Part of a small language model's weights.
Architecture: LayerNorm before each block, learned positions, no biases in attention or MLP, untied embeddings.
Each number is 128 + 24 x the weight over its row's rms, rounded and kept within 0 to 255. Layers, rows and columns count from 0. Numbers have three digits each. The size before them is the row's rms in percent of the matrix's.

# down: layer 3 MLP down (transposed), 576x192, rms 0.0507, rows 92-220, columns 144-191
# up: layer 3 MLP up, 576x192, rms 0.16, rows 93-220, columns 144-191
down92 096:067118126071154127120125173128109100105098130085093100096121111131114185147120133108134103122082112164076150151189127141151094091124121114155151
up93 097:128107120141131135134142146118172148126097174142147132146098096150148059154084129149143133116125138144155120136126119100114118095105141148137099
down93 090:122142152145122095074178142134135139111145174158115101135112108103135127137107079148173109125135101130133128140095118132102172138128120089160137
up94 106:127145120117112142122112145130166132138162114149098142132053174110127125102139115125136136069125154104113127116122146128140102121106175107142109
down94 107:160165127131113149097099130146123106179124147139105141125142089090136142112168137152141116150126147131119138115132143090138112134117125135149148
up95 094:143130078123123144108137129142060148115146096114134081153140093128148087152112125114172148109133140125124116129139142147133139122119100183126136
down95 093:119090144140083139104096148179112132101106095167101110122129115190104149135137160134162110079130143127128163140089120125114151133179093101119151
up96 131:135095132115106140107082163112148131106082152151155130127118158110103168090135075121144116118126137141155145142152099146085126148123179087131117
down96 131:105082137137131116103089124143140097108106133156130118161121158101119145116133107120123102128133143160140131149173112118129172159091131112103109
up97 098:122143125089149099153188147113169165089112137120146146087097143154131093159158163141109126112149088128152140135127129169152130133188118131129140
down97 094:121130120167130139153103122122118152114125119138154081157145099083124137136143117146139128131126114170123074130123090101115133101157101132128133
up98 102:176126085140112136141133145115133156140122078176127128125157133149110129098142097120125123142116131161147144147101146115118146135126128063114153
down98 101:164120122166151125140155148144155119140141116167146135096172112088092123134141122142142105154100120112139115110136143126143103123126117143156091
up99 109:110167115128128184134130120114168131131097125114092091119093070152154119122141147077111107173136132111146137115136101124127183154113109130131116
down99 105:097141123143133125113154146137152139124127142102131133138132097114137150154130143103151119156163142112065121130120108131093135143114106117086190
up100 104:101167116109135123125144120132142120143121133122058140136135176092126086099113145128082105096103078143126153129148130131136180146128210146129156
down100 106:106154151118144080090116138131169146102105140162127175159122093133131103088152144129153116083121146162145115130120089106129122123137158074123104
up101 108:129118122130126126142114103102139106149142150206117079138121121112124148148123154114126147126125138150136162130098123119135083154122143134152163
down101 103:139143100162097143161101089076104134111085154130110142166151098129133120134133155108140130106175111128130133130134173116068110122118140156127156
up102 096:115151128165107118138101114162191085105090128092116136123114161097145086141133134143106170116132097128148122129148149163142115151107119159115139
down102 102:127154132114172127165124114122095123135113111139126108146087133136131150124112102141113146137136122109172091121134139146144144141132102157145145
up103 104:147136178154121136107118189125137143124130155118096149118089144121122103138098088091137125141085107123141102118141105131152131114146156152104160
down103 097:133119149130108147113115058097183114132119086138098087132113135165132123111161101167143162136115134124159078130130122171139110139083130169140148
up104 110:193111147138147134119119111106102164163135099121113133120147161139148138087135123166124179140104102152137136138130156119156117144134117134137114
down104 108:134101102125141162132148107151109164122117131159147137144162147134132153128113099143113115159107157154138063165137135098085146107099152110144155
up105 074:149109093132141142105095102133139084138118143074100154110169136150146113107088083165114122115117111125095137097108118088150142143145158119128100
down105 066:164123124150143152131125141143146111140077113147123176108149116131123142120098132146108110115125130148123141080114132118098109116137086117166125
up106 098:148124130127110083106128147151136143144133135121125146128162161149142070093142129139144121124155117166135102119149115129155141121130128172127154
down106 098:130154098139136139127086112101123109129105135107149129102107104139114129154105076089154172135158105113150097099143140173137135138114121151123097
up107 100:126085116140138132128145123122101088151077116148160098154138105091150098110133133119134135139125134125123121120177104142138097123118096135112104
down107 092:164118128191162125112153179115122136114128128112140080169080132152135168142133096117117153164085077134095138118151138142106130114100139158130159
up108 107:157162128153159106085144098134121099127107107151110144117127138140171110140126101139125139095126124126055122124116153116176128129133145112165109
down108 106:159171103133118063122128100114130104123145113098129151135138123122182150156143134119160182128089117127137134081135132131155138138155140086116095
up109 099:141180126160175142101159143120143151103127084121089060093129115113129146125112116153154099150105128157148115103100093112118113114128134107119125
down109 103:090195161136106134193125180119108111111126140143155145133123127146144138138135123137135172098126132123104115105118125147115152112124120151102173
up110 091:124160099120153157135136132104113097131112109114133107127115159139102151141111125136092124120127146155144083099146117169160126118163088108126118
down110 095:075126092106133127139115118097104129092100124101119153115147141158169121132144104076097137128140104168087104099157158143148112125147129170097104
up111 092:135136128132064113119128135152100146103124144107080100176138094088144176086103132120114145071144135156131096114136147120137118150095139146132107
down111 103:100085156113155130171134168135186089110101133141160117149113079121121078118102160135126150127163144120065112086144115138114143146160151094094136
up112 104:132102141124127144155111134130142138175136116108115162129097137133124184133144109114139117116124127124141156165109124188106143168139135077088139
down112 095:145146118162134134119098098121113144167136135115161108138107129103109124156100102122150102138153141164129126157105145141094130079140141145110172
up113 100:129127143083111164112139105119132144121139103118113098142131077126136123105132159166129129164115131129130155130169143141128108166137147113151116
down113 100:129172132124127123191180119089134128118123091122140125157149164088122119156107121150141139144131122127123140135171095133115129172112171130162098
up114 105:063126141108135159138120119091131121117180126097140130101157121116147147127126097149117130095101141124101141126147120149161103162115082107104150
down114 098:075168099098151144142170078077073116130104131134119095112107106164111132154129129120123138120135124080139089102102151103161130130100127128115123
up115 104:108138150162144126108144107137150100077123137106131120160148133143081138124146125144111104100117193068138135125124119089159084127151208124134116
down115 099:141141098098127097103129123129119118124163161126077126120087147147130105120095140096162148171171097143139165124117140140125077146098125086121127
up116 094:134121145122117142122125163129149081095151144147158136133158120103140165159114181136105103161136148121117174144097056122117159135081123163121120
down116 094:173149112090189112092117135151164126112159172130141112118138089119134167146140133100093138130054122117133121142123120129110142150146116090111132
up117 104:147133096114148174117136167159139137114160105136092118128092085114157103137122124127136099078128116133113081159157125128118128129133104122105124
down117 107:152146145149111114081138126151162139139096120127111101084127063107142130131119094098101120101096116071149108116103158144114104145129121104120105
up118 090:122135158079155118145094125127146140114147194142083109079148155100099123094118087089152112102156156217130133123134152151140117144112120112081115
down118 108:124138105139086102130095091172131191154093128116120132169105135176162145144085148137140124125167135155124126120155159162101135136146134113111090
up119 094:115143118099101122101143127119138148135131132128122121122093139112121144131140123126116168134140120136123154141146058140138174162213132129168136
down119 086:110133118131140133131124098143111093110137098099113137116117126125150145092107146143149094143125164122174123146101098129157128131137151132123141
up120 093:104096158101148123153158089110117120141123144099115089107136130117124149107163110125106144086118148145166112131144135139154106161111153110108102
down120 091:104116171143157156112097161152113110123101129088199178109069127095104114140130159126116132157138118112128139137137158083135089127154153124122112
up121 100:101126116110141152141128089104083155107105145106133110137103152144128111139149143130141184111159099130148121171141119105156092145121115134122132
down121 107:114130081131085150104160151134121163101142122101114169143110106152087143143107120135108121141146138136112147147053165143138129121120113149105150
up122 095:063124139100133104112151133142131140159126082123111080137137114148146116122141123139115106099100150143091111154121138106124190141159132098144086
down122 096:101088133125086109129119137128094114159118124141112119068160126124133107158076120149142153117139172155131076117120122166122119116097112148204113
up123 092:119118119116136075109057162109126154121128122159127109143115155136158134116145138098110164086126098124142158119105111103146092141099117131096142
down123 096:142074109105129104127110121114113145088157146155143102155121097091176113156126120121144151135131100135158181153112129098151137132116134105142115
up124 098:143162127140138155121102153103177139141137129134166142134111115123183120177136058111114110103158143137118109092148152142142155153127151141123176
down124 115:157127134142083118183136138112082146154137109144110085150176154120129121097122114119115136100155101162120165150156151143134111138129111137125106
up125 097:106132120117147123146140155109141104145101114116140112113125135129159119164164141067103094073092122122118111125177096153132130103103171127112117
down125 086:155110076147111142148110143117121146101163143158111088122151123137113147142124149119141155130189130095114136124105137129100137138181106107129143
up126 107:124165112119127130156123118148142168129095087202077113143124139129148140169091072121115091108130157113127128119108083113178125125133155133125121
down126 051:128143135129111113124129137135102157146125136113140130113126131127090102125108140093120108105142167106127183079126158128161133129165079102132136
up127 098:135130132153131122155132164122088081086170116147136124152113125107098142124140139144157143101141126121104106102143105107153089142128133143136152
down127 093:132137103162127135139108136178120119082153129153134114139161117120127171124120150129115100121116077119148124110117166135103133160167140116199121
up128 110:123128127108143129178155147114161105137139161107129140119149102140111100073120148135105105138136116153149149127159122094133149126079163165121150
down128 113:128117088134164105142115122138121121091097165113106155140129098107159172134117174125149121128141190121125109100092088129110154140171162089111094
up129 088:132159171109109127176144118111142144125118139167158128104126123126131159139136140126099122163143149147108151152100142149125090102108120157117077
down129 088:114146131080171141114129167107143138148134135064162108148111143102089118116132112104149142114090144100145120164111101125158155127107125098115168
up130 102:143106091116146104104090101138136165103124130135125152181126154133125138105157137122135144086133094152122110126163129128116161114159138114120084
down130 108:110121092149148167145126104163135129098124162166146188129170131142128140100114130141102146086124113159135119101139140095105126126133146087118089
up131 100:065086140105159116129139135107117122109129148129140146152140128138133095144138119153136111120131154101133138087114080119140162140138133064128100
down131 105:128150122132133130151133190169143129124159112087152106166145141108119146137126159095184152141130160135122137119142124138139114145143111103135142
up132 088:144131133104132101142141133106157146141124105160116135061114157143136146121148131141077093139111118083140147081114110118103140131165137124118114
down132 094:148114165134138166095119138163103145129122127124127118130160131154128165138087180127159120088116144155120152170128136123108130102166140100167144
up133 084:109142177142125108141102163161113132126101116112145109144162156154109105153115133149082108127150127098124152127150108130141095134064140169164140
down133 086:128089113153084140104129146117118124134149124162113178098128113064150159084134121153142101153100147141128124093137151123131139134130126096129114
up134 075:140132142097117081125151100072131132145133133104119128116147127139193121190134123116090118142137083136073107115156129129119167110130081151126124
down134 083:128099114091148165122192137079131157139128087107118131154120113124103121131114179080142121154094113137104135109130150115125146154159097156132133
up135 106:126156165111133169119144122137138135114165082162082102117091115148097165110150122161128154144148156119150117113103099138115108091149119148150131
down135 107:152138142158147138109107132114097144108153174116169100130167139149125075104131090094117130109117119149133109078079152127119099124139125080162147
up136 111:128141116109142122143126063117131107149168145135158111172146152166139115114132157129106127163082115128127157107156116111171122153158090156113150
down136 114:102106110142110126130159096149140138132145140114140141178180142141119107089114130153159103100072119122130133125119134093135113158109151123101144
up137 102:099110141094150148081109108147145110154143103119117144152071146125133103123118182162107098151123127091119147124126089126138154103138145112134125
down137 110:159142119124174131133110106162134105136152141167121130166136169112142106155103115117158115146158141149100144144103126128083132113108071133118150
up138 097:099142109050177120125131124109126109116131131133162159135094121078123133120158114151090133171136169084124135135085121159144093075117161141153092
down138 096:155122176162114104124137123108119077136119101155129116069152135133109130116173136166083116138124126103131157088132132125111153163097134124163107
up139 091:105157139154164099101120111144137147151120123134114154127133115072142118098120116116150101162148122090153132117141124077149111119116163110113104
down139 083:116122139136143132157107157095143107147092103097119150130129110143123110138128201144144122135082143161160179121132125121122119125139110161115172
up140 094:097114157114140123164144164166169086136105126095095109081134096066138134106126150107082160144101133154101172128146148108115150157112162140147178
down140 098:093141112124119137066165107116123123102125102102119104136133145088157142146094107131164127139149153156146128168119149133169076115130144163141115
up141 087:113140120124153063143169179136112106145119130127117160084130145119121120133096122122076108137145030128125147131141133104161111118151164122018102
down141 090:108123129173101085110129135125126113146133120177132128132134080145143144069143146094129116135115139102136138133140129126112091152161096124163121
up142 097:111142167115135134155124107101142111113103148159107141152133150125137109138153140123159125093162104105126164131114101120143159104185120101120127
down142 100:155096118164165162093158107094140143116104120105187062147111119119127136145129158169144134142119153137089060184127124137083107118123129166113123
up143 096:126059166139122101164169146121086135110111127107099146126129161129123129099079112118105118142085114106142148146087139126117141128143119112117141
down143 093:140155154136094124129138119083110097125122103148107126116142158146111160149148102072091135132143118154137108115107150135086066123074120137127103
up144 087:136145173093109140154140149146118115146124142136126087125153121113116137108111170130101089163136071134099178107143095146137103107169137135108129
down144 097:187139152113184130133135122135137141128118094103134138101118143138080140178132118126137147113119149058134146136131113130139125120157115081132086
up145 114:153081107121146149131109135104160123118139150109163127117131167125151128145142160182102110133144109131132150090118113123133128099106128083116211
down145 116:148108108175132119138100139089150104138129164135173108132111174114135118113153134175111129100136089133110152118085118124120117180095117120154170
up146 101:128125138163128126133075196109109151112102114162095149103110163108164117151147131151122133135128128142103144093121125119118137085111096109087113
down146 103:116149122107111104120129113144092147122133107159123169128136126108143135113145092107135111130156134165141139084154115124085117139083152110067125
up147 090:107097150141099137165091148166108131116079148133147100127158110097109131130138146116128116145106132128146115171119144117122099114109183109140146
down147 098:109074121090164138099139131127137115138101142111112089197119124157147115184115126159154161144132130120067119149141124196103137106159134123090134
up148 093:148167059115155119153140115146099154133136096141128134080138116166124116110167131095137113114119122145121089132135102100133140122176121143108141
down148 093:151151150148145140145107159126200129110153125097157120139121128160146134186085129121125087134157119105143097154088135151179123105166107152135137
up149 099:106145131128083117105129130126098114120102199135153123163131140130153156073145134109144146170093167157122156148107077111178091137140149131129150
down149 092:053094160143136115130094140120119104113138128138189138104166114145120107122126148100168095133164152143128144156121093102130118122148137098097198
up150 108:082160117145113137129108169123137153152142125112126108164120187149122115234107136108113129109094125126133129155086159161137122152093083140151121
down150 105:129114135143166161081152110107125123137129129113123113119135114127119129148150085079121114168144102160121123115109183168129129160148120115105156
up151 101:134110115104127140136104116121118157130115124148128147137124119154125142104148098102117115128125153127140110148170130132124115137099121136124123
down151 103:157140132134136156120105147138131118158117133167184146139130125158137105137146112108120143124146111119154111167140114133143138170116101101109143
up152 110:141136094133145105133144166092134124100104105097156143163104138148144148141091106123127157114102135116090143120118129122085154118073129120110101
down152 111:122138067126132111124108166138079107083150097117106099077141128147163150164097115145115153114104095091139134149108128175115145083122121119105149
up153 112:138111153139136192125108099129114142099122135126140141133112156107102143138164085141168156107136142098157141125115148113121130126129190157118101
down153 113:122130148172145143147087121140118120106138144147200127184152142109147140125094104165097164071142106116138165119119134151114139127150125135135099
up154 104:141162154112157146166121098185161107134078133097144123137137106147139164156130130163122113147161095120117180110115131074125151148111164129133143
down154 093:150105133079110133156120150117122141086146121101151163122122119117159128087139127154124129164133097141139077113126134136134130131120143188128118
up155 096:122084163119136129128139096151093118140092124107147156175138104153145129118105145170124104147123118093125164097170097131128160163194126111147146
down155 094:186147083109090096118152121163124128134128147086143110083126105169128172162115142112124196101124136122135140115103138132131146132138128170110124
up156 110:122115150093172127127150162150149114128182142115152136110145144089118131153136139092139085094108122112163138135144087166132152114149130147086140
down156 110:151155128131141119111111128076144123098148116125146128097111116186132116130117142155153140148121080143136118094119148123094126114101140134119109
up157 096:122169100153179143132153120144100128122092153138111144160151154127132182104131148161148115097108164127158129120127114095127124111121149091096155
down157 101:130135107134112136122086168121167109168144155120073127095123123122112134142126144116072173133106108126114108119151163117125113108113096124138135
up158 088:154147173135129105152112095193122131085111125122081157076120176154117135119143141151102135113137139095134130114125075088123147144110130126134123
down158 112:119113081124126158084138165130115137164127186111161103167114112087142087150114110122147105110111123179170102130141145102110145120152139144122101
up159 097:106179150146102150108120118095125138136141152165138100122083121137168138082111137094149119117131129148138145125083144137128112146113111124161133
down159 092:155113151113132100160148129167144106113085102099104095113152098134098106146144121119105138114114137092146148077122121092148124131139169129110141
up160 091:155117109149101148180092105138073058153140133079147154127142137125113095154081143132130184106139146129105117130143172120187161137160128120135118
down160 092:126139111115163142122123118092152094142057142109124117168164154084137127105068139147114126137161114108143149132137118110134105141126125161127138
up161 105:114144132094147121115110151157149114127116111172135142163117139147131107146114133087146118149161182151135109096145129144162133136125101107124098
down161 099:138129119117094119079112088132081130135157117135163122122117106136136115157143101158193138158165132092100095156135148125126077133120137150150133
up162 103:115117117102103105125103183106111134142128117100111091146093101129134141126149116133132127085086113133123138119161126146187115141105127153142077
down162 096:115133134057114139131137140139135145160162115098098117114155144159107112096125151094156108115118121129130130100149153128161139143133120128131127
up163 099:131132107136127104113099163134142155137186106121154081132117130103124119145132105135133144059161128143124104143121145130128155153130114130137104
down163 102:138152126131104100098141150114137119126131077096149148115122139161127145134123053124161135104107130115137118146135122110130127165112135066093065
up164 090:167129116061109100090116088136102120113139135123099101140108138132143125118145110129096147101125159130110130127123086124113124109136131158184108
down164 093:123150154146107107135142124121084103126151200160165116104160126114138143101102139076176113134115146065155153097147110150142132118144177142135123
up165 100:077149124079096169162106104116129137140120126116130134193125156164113127093143116122126122083122117128128107156124168140113174117144149131179102
down165 093:107126089143131140111132154106135137107141146118128126149144104164135136115140128094132133150132136155104161131117109109143123120131107102171140
up166 104:133129090174107148108125151131129091143137096147117124091111136101098172071120125159122191129096158153145147148121146124127133172141122152087118
down166 095:118095100105129130116148114158145107111140116133153123114175149178118157195124135140151181145151126143097142175107114137079116110145101137149152
up167 099:078117154106067153137085149150143100141088119120119109109132107137157152119160142129122115119146130137177143098129094135114152120142156148135089
down167 092:169117148134143158136120104113118107089154150098103118091119140176120118136132144119172135162140156102112127118123150125139112136154088105066110
up168 080:129073129148130120110123190230157107112146141132128135107088155143125110177133151078151136051106109091122145084133120149109119092107140118107109
down168 087:118132107147172127123151107122143168107172195140107114118153099156124134116119206123106164120116119093148110124131111139122154150131085133136122
up169 099:165175063124149183130101125123102079118106128099129114136136133161113156127128145115111118158131130090093141138152136125152133110135110116143104
down169 108:148133105111155134112163129132154132172109164123078088144122103127146142110160139105122119154134119176114116119135097122117195127124129137056131
up170 108:102106138128120138114087135134137136088107092133108131153112137141105173149135099092109108097123151163166140155111102103136167138126130119141098
down170 107:115085151127170142115116127101153132144105126116177154094134108119131119176132105113133122145128084129126088151116144090108177103145111108147117
up171 087:132117121154129119133139138131132122156129131105086108152159156113124125097122132097130132138132165153127160109132124088134114137125122117104134
down171 089:109102114138122131126110098133096129165111146135120126155140154110120130142145126130128164087140158165144137136103116153119127148115144097132119
up172 102:125146134098171102135140138098112098125102112122100111097102104123111118141162096122135117150110166112144122128139140122135129125108119110103172
down172 108:120144140109177126100092134164110094107089115132112153156100154134131125136145143109106105148113145133139086095101140134134120134143161176113180
up173 132:094165093113151163116118129111166126133142105144130132129141122084061151116131088170140125147139080105100143130111111107127099143102179080141167
down173 118:107107103107135109132120105093138105133128107148140107140112163109106121138135109152111140136149101109159106122101127154127128162101151179130079
up174 099:139098135096118154098108146120084123146139180139159128166148180172144140145133091119151120137116109122078122131141112166134058162091146123087130
down174 108:145131094108119115127146109108133176138126140147080148104134145082101110123097111119148141136121147144137078126139131096106140065139151091106111
up175 097:092145115117092162085086125140108108119129143137116133105091084121154125125127085131105119181138150092146170134131142145120140105148149087150145
down175 098:121128152109131125115110093151160137146132110127139115120172090093136154131137153102141099133168126093121116110110171096144131156101115141137094
up176 094:101124102101123118083160130151144150154125164095159136130121136117167097134136131126133100095110122105096117126136125135119134107101165137121139
down176 107:156132148155124165118093101139105076119145070146105148113122129120096164131167113132181134093147138136111149108102150084121097125140113138171113
up177 103:099112159084112121121121115140130097122116142116138115103108151150168156144169160113143089116130122124072171108170114167161092112135107118082161
down177 098:154123140119114138139122086136138098123092110148135129173159147127125147115158077145123136109127127122177149094136145142118119142101125159165114
up178 108:109118115102162111201085100137113104082128120114167135142164125167132120150108116132099088110130095128152135133115157143144129141122096113146125
down178 107:139109118108125119145165161117134098093131144137153137178094138142047128126164112115111079156096100129136152101123127169124118129143169140175156
up179 091:111143077153099132125088108164144143142091131116092153156108136119138131124140128133104123122083152113154125160147140116104157149179140123157137
down179 092:166152106131123164112117111129110153150095138134135144152136133111113138119138103094162124130101179128169117135103145128119113122143145129136097
up180 091:142171129124121125124080139132135114151130083128130103160134139099137114135157097110143100190111158112103179146126102094098117087159106086146132
down180 096:090156088155109140142130156113102119125113152114110105113152089135120157151101116136144144165076129164080137114127112158155121111134131155143123
up181 108:117127134163157128123117171148134123131096141164116076091118117119115136144194126161121115122106087122105132122132144118137075137124128102072156
down181 113:155111160105095127133111113083113146157123120135100122144162124090145139094136105106127085182114079118160152113131150106152123130137155149143113
up182 112:146097140152104129108101109115105140120081131200126133141118123204168130154191157130116147178127151136170119111114137167146119129116133138125104
down182 100:128122111135127145123122135128131134142144116131134185094138121162134088100087155102143093121167108152160111141165161130144119088159106121184159
up183 099:137093130112167115099124090113158141174070113122118143136131163150132128110123130137126171132106113139118120146138094130173093153111126117128144
down183 099:117107131139143109117092120153091130091133085101151157111145159186139140072142142121115121149133147127180144101111114118118110121160139092166122
up184 112:106140146095153114122062130129115144086118081097085137135102084146129120149158128129126137143086134123109095123131100148108155141153139102069122
down184 099:101143146135139124124109154157088126139136135138065133126169149092145114142123142145125126112123095114139142224153107082137142104120131121167136
up185 108:138182101130094143125099176168142137176109133150146094135142104185116125108121166137134144150122150133146161129142125139155101138116126123136176
down185 119:116144141168093175136113141152133108140136125123118158148161115139152123163130069179162117132166103151113152162152125121133101124092145135102146
up186 105:143140094124142155147130094122146116133075150124072130154127153128119155124108125140156090138145091143170119108142094140164101158077142116140111
down186 100:111125160108091105089149143152183164140118138106114178087166115131131097148089133156130139107145129072097130154131144127086098133117123128114106
up187 104:087115121139122127172169187124149145097154163117164162127038130093098113139106104165127117152145149083135131154128127146126132123155148109106143
down187 104:153095135148119071108105095132141157158120161135136112144133116179188098135145123119081177130159111137165125129110125090130111103108147160155166
up188 099:147118134149105141122109133107107082109105106108139144140100072139154132119110156128141124097089121132097176130093122129141104134118154107089097
down188 097:131123099151150121158100116131142155077136143106140197122115112139107071114084116120108141090157159093177159131098139142108115133131127118114131
up189 090:169126183166134161172105100123163098114128159124147159091126133123141134116107187117128130145133141089155156100118139112126102117114143124149135
down189 103:111135136111154114130121116141098108096172148114157125139151162135136132111123153132136128092099097187101113150131178138167120112106128116102118
up190 104:142136100161107112105105189114175123103122119161106127164149105128090119133102092083119151144166138176118131141137108113124162127168142127153146
down190 104:132130163085124066149149093121144096124119139138101144120135148137139160116125125144101125095160109088101159157140074128103135179141121128131096
up191 098:095125119133120117096094115146111145148097161155119120126129091126145147087126173109147084084171133153139133101128106117184135157148143093127104
down191 095:131120100135113135157126143180098102087096108134145112171143124129149099151101098134128146133130106137133119147126156159120126129124114222161070
up192 101:160086107110165114147113130100167078131146128123162126113077110125075128124144126109139149167112155129151148132117134127112092129106181166122137
down192 089:134119080159160145127141152152109072152104132128162106175148088107095129118152099124124182116115160114141101121147136162145127124095109168101146
up193 102:122130129107123106101173129105116096116109127137104132134164112117161113132130146161096146111127139149126139123154125180124112182126118160124118
down193 101:125140164064141097133163092158127118085155114104168155128155139120140104143121104092134107116150101106118154112141119145110126154109113132083120
up194 097:115169147137130080156154139078178112118123128132169121132132122118160113139121119090129147119094140101155135126107138104108172135219134149096125
down194 104:094158124108098151115141139087116123155111165143114117154144124144128157139116108163126111103114118118102170116149113142107107162170117150137099
up195 102:133132121085113130126150103150157150153136140110106137100110130178141127145119158116117086121113106120158164153156136106118153154132140133107113
down195 098:116107124088094140111117119120104153075122094137137142130158145126124135140156133141126130097150099112142139182171096151097112132123142152189077
up196 108:150160065122129170128119108196146157112133096126135111161145161146113117136143112105130156075126129093163113096140135100134103146140126118088127
down196 112:132169107089083137109125134168130151108146116153161143128125104099114136120119150091134157092125143124161113124147067128134131141128104106133077
up197 101:109103150100138127148088114127120124116131170159106097121144123103129119077139108084095131125122105129175138094152149136099115153095165180122113
down197 101:140133106162161143114142131092177128129129138120108133101091158116148128130159142147145093108106097130126120145097131130117136117132103090129144
up198 097:128144142145126090163076125145159131157167135131124109168091141126121104125140131068115123116089133136139124116149133132151136139101133132137125
down198 097:155113149113165115134138127148135160102170104129136078093118134128130153147171165142129108145134122105084146113122140124105101119132125103113113
up199 107:142096132156119097131124163147132104124098102111107117117087136117126125126149118156095117133110156131156107111096124134144121125083112125143114
down199 095:142099137131154119133141103134074136132157150132135141125123145097141119151122131111103103099152118105114143155110188140160162149149147153117133
up200 088:118137110159190123174109146108140078127104156132131104164129104149121084119121151104127109132151137140134088126123129133143088147175106182129167
down200 084:124132138101148141092177130119146116139174098131141131107158142097120143139173083128129133105083115128115147112098089086095172109120157128128104
up201 125:122187106129145109119112134129095139142163137111139133114099196128135152134102094065097116144110135105103109116122114145134124105107126101109096
down201 146:126114106138115120118184165143134120151156173102106086121136149111128162128167123101149104160104151167123117147109142175135115148076130129113154
up202 077:152125161130124157163134120132128079106157123120143147093116089112148146131118155179130145144100116108149130068138140149082185130110144119120137
down202 088:176120135111117138079122137144124105108100131107099080107122105112132140143118126099148082140140137156132103138139106154105158053127132099130125
up203 103:149166160119125117115119155123190134126107148136132143104139136147124098148119132155114132163095143170129120132120154148099123120142106083109143
down203 099:107098156122141142147159120113127093131138126075113085119099155127120128133164129129117172121126121122128088184156126152142140068154118149173111
up204 097:129157138096136153169126125094169111112151110117148147128130156167103148106119141111124110147132122099133183133094153131128116143162148066140111
down204 099:143149184112116125139112113116134085101133135134111131082160154168104128127083151104128126180146110162103105125108120121129140097143096135107151
up205 089:133117120084106125185094146198110114149125119113101103107126122095138115107118136158135102112111111136155144128110149102105198135131172037122060
down205 075:134152157124109158161108120167132182121139188160120123080098142105121118098135100105100133100137122116120144113128079151104124058156132132110119
up206 101:084127121152129155130124130150149109117134153151149141128129078151105139114135071124131121062159123115138098154121108095147126144140152097135104
down206 098:116107147091146153155076139140153074173142131116178147104116117118122117137120148133146157100152101127146148138174092107138095111120133149125127
up207 096:123124150147128126153138096130109146162121137139161131079129165114101125119121137085120114133135139134115113091124095139113171093117118112137188
down207 089:124119115110149150129174088158132111143137100120147102057153100133104136139126145094124132147141110173109148127106088106152154121130091138112091
up208 086:125141106164130160160119133110159078136090094102145144157134154124099110133125097165144136153166109164140156088118121126123092125155161081095106
down208 086:127119129119142132106131096116142139090132122126114169125133118115144156145115180146137115136099130113149147114132106159154151088071159141157105
up209 103:123122133143111144111084112116122119126114113123153088095072134139110165119156145141144109124174149133137128145138163153150173154129145113152147
down209 096:158124137191149118083089166141136093138153147152142118120147108154130117113170134117158130117171127129152165158113118154130139110102143079113152
up210 101:107133130130109151108125122125145110161159123171109086120122087155136153139169180102089104071164127128135102130151122150097131125127155149102114
down210 106:158178121128111184146147138147160110144105084119145098093124119132081155130081113111084132113078141140167132122152098146143106099130095172096149
up211 098:115137144132156141120153078122175139092094162125139098155135132123169122120154116150160155116149145135113168084175138104151120119109158135123120
down211 094:105168114138077157100126130121107156157125087111123117143061123142148141150123132147131131143135107137176109146077115167134143152131148141095092
up212 094:112082147134103106139101130110151133121108156098150138126153121090144106101143128135128163116106125109176121147098138127121133150128126131154082
down212 084:117152178115131109148116094123093121123144146128107143119119138149167139153133140104123132141105131169125147161123141154115124134091064155170109
up213 103:150128094119174120146131115129132145103100102126148140139103131132139108128136125095126098130140150158126140166132167110121105141115168154130128
down213 109:123085143119123127160101153155058106098145128134126144111149147167081108123135100155159114144099140118125101120141143127135131108170137165125119
up214 103:157140151126151107126164153157126082153134139154093098167112127165151147119153106126113142089130145157132110123141115121120141135109139085150164
down214 098:146151122131040096155127132119116122083122116116147125144131109129137121138125153109118118117095119096111080084140147131142167109159125120130119
up215 102:120137110109130123158157109151135104126120123174146124155164140163102107139107137134109157078130111182143125138130152110099105103127096131118151
down215 108:096133112127084119144138134116134130136141162131155090124135139123156146146099108137135134099160112104124122130133128068120148145127130117099115
up216 098:138125151099133115127146100133110143134172144129123127117124153146128154116090151164107108118154144154144106110132136130104098151122125133142125
down216 097:116134105115152135155132117148149100126123118123125119165109124095102132115070135151123133113113097123153087102137112126103116106108157106164147
up217 104:094146147119129105144135094112111141134081123094088162177104176110113116161112145156130133136124043159089164091145122135123134090131168141120123
down217 105:063089111140112123096113113155153104116094120136157145134122123102154147130109122121138106114101161137139120145100149110131061111116104150121109
up218 110:101145119112132180142125160155102140124149084154123109174104122131133163111108105103130150100170129105126158110140120112152148129121139118132158
down218 108:103123125147115158160130146141146159129174132134130115135136141101123170087169140160147203082152173117094144114107124106110131105151118106145133
up219 094:134136152124138101106092097176138130162162092124100084109155132093134086105154084129144099106124105145158125145104185108107131114140112135122119
down219 097:121122109148133132098149118144132108152114152111145128122157116119117146088102211147109119097126102145150156086108154102092114118071117117110148
up220 107:146114086150129133145076096165114143086125137123149140151147155196108147120142113179152102094099107134082095125113156116109141120179139125125142
down220 102:105119131149145121134106115162118146141145094128109099157123125118144142136153120090145101117125121105123122119125142151124126139168105122105154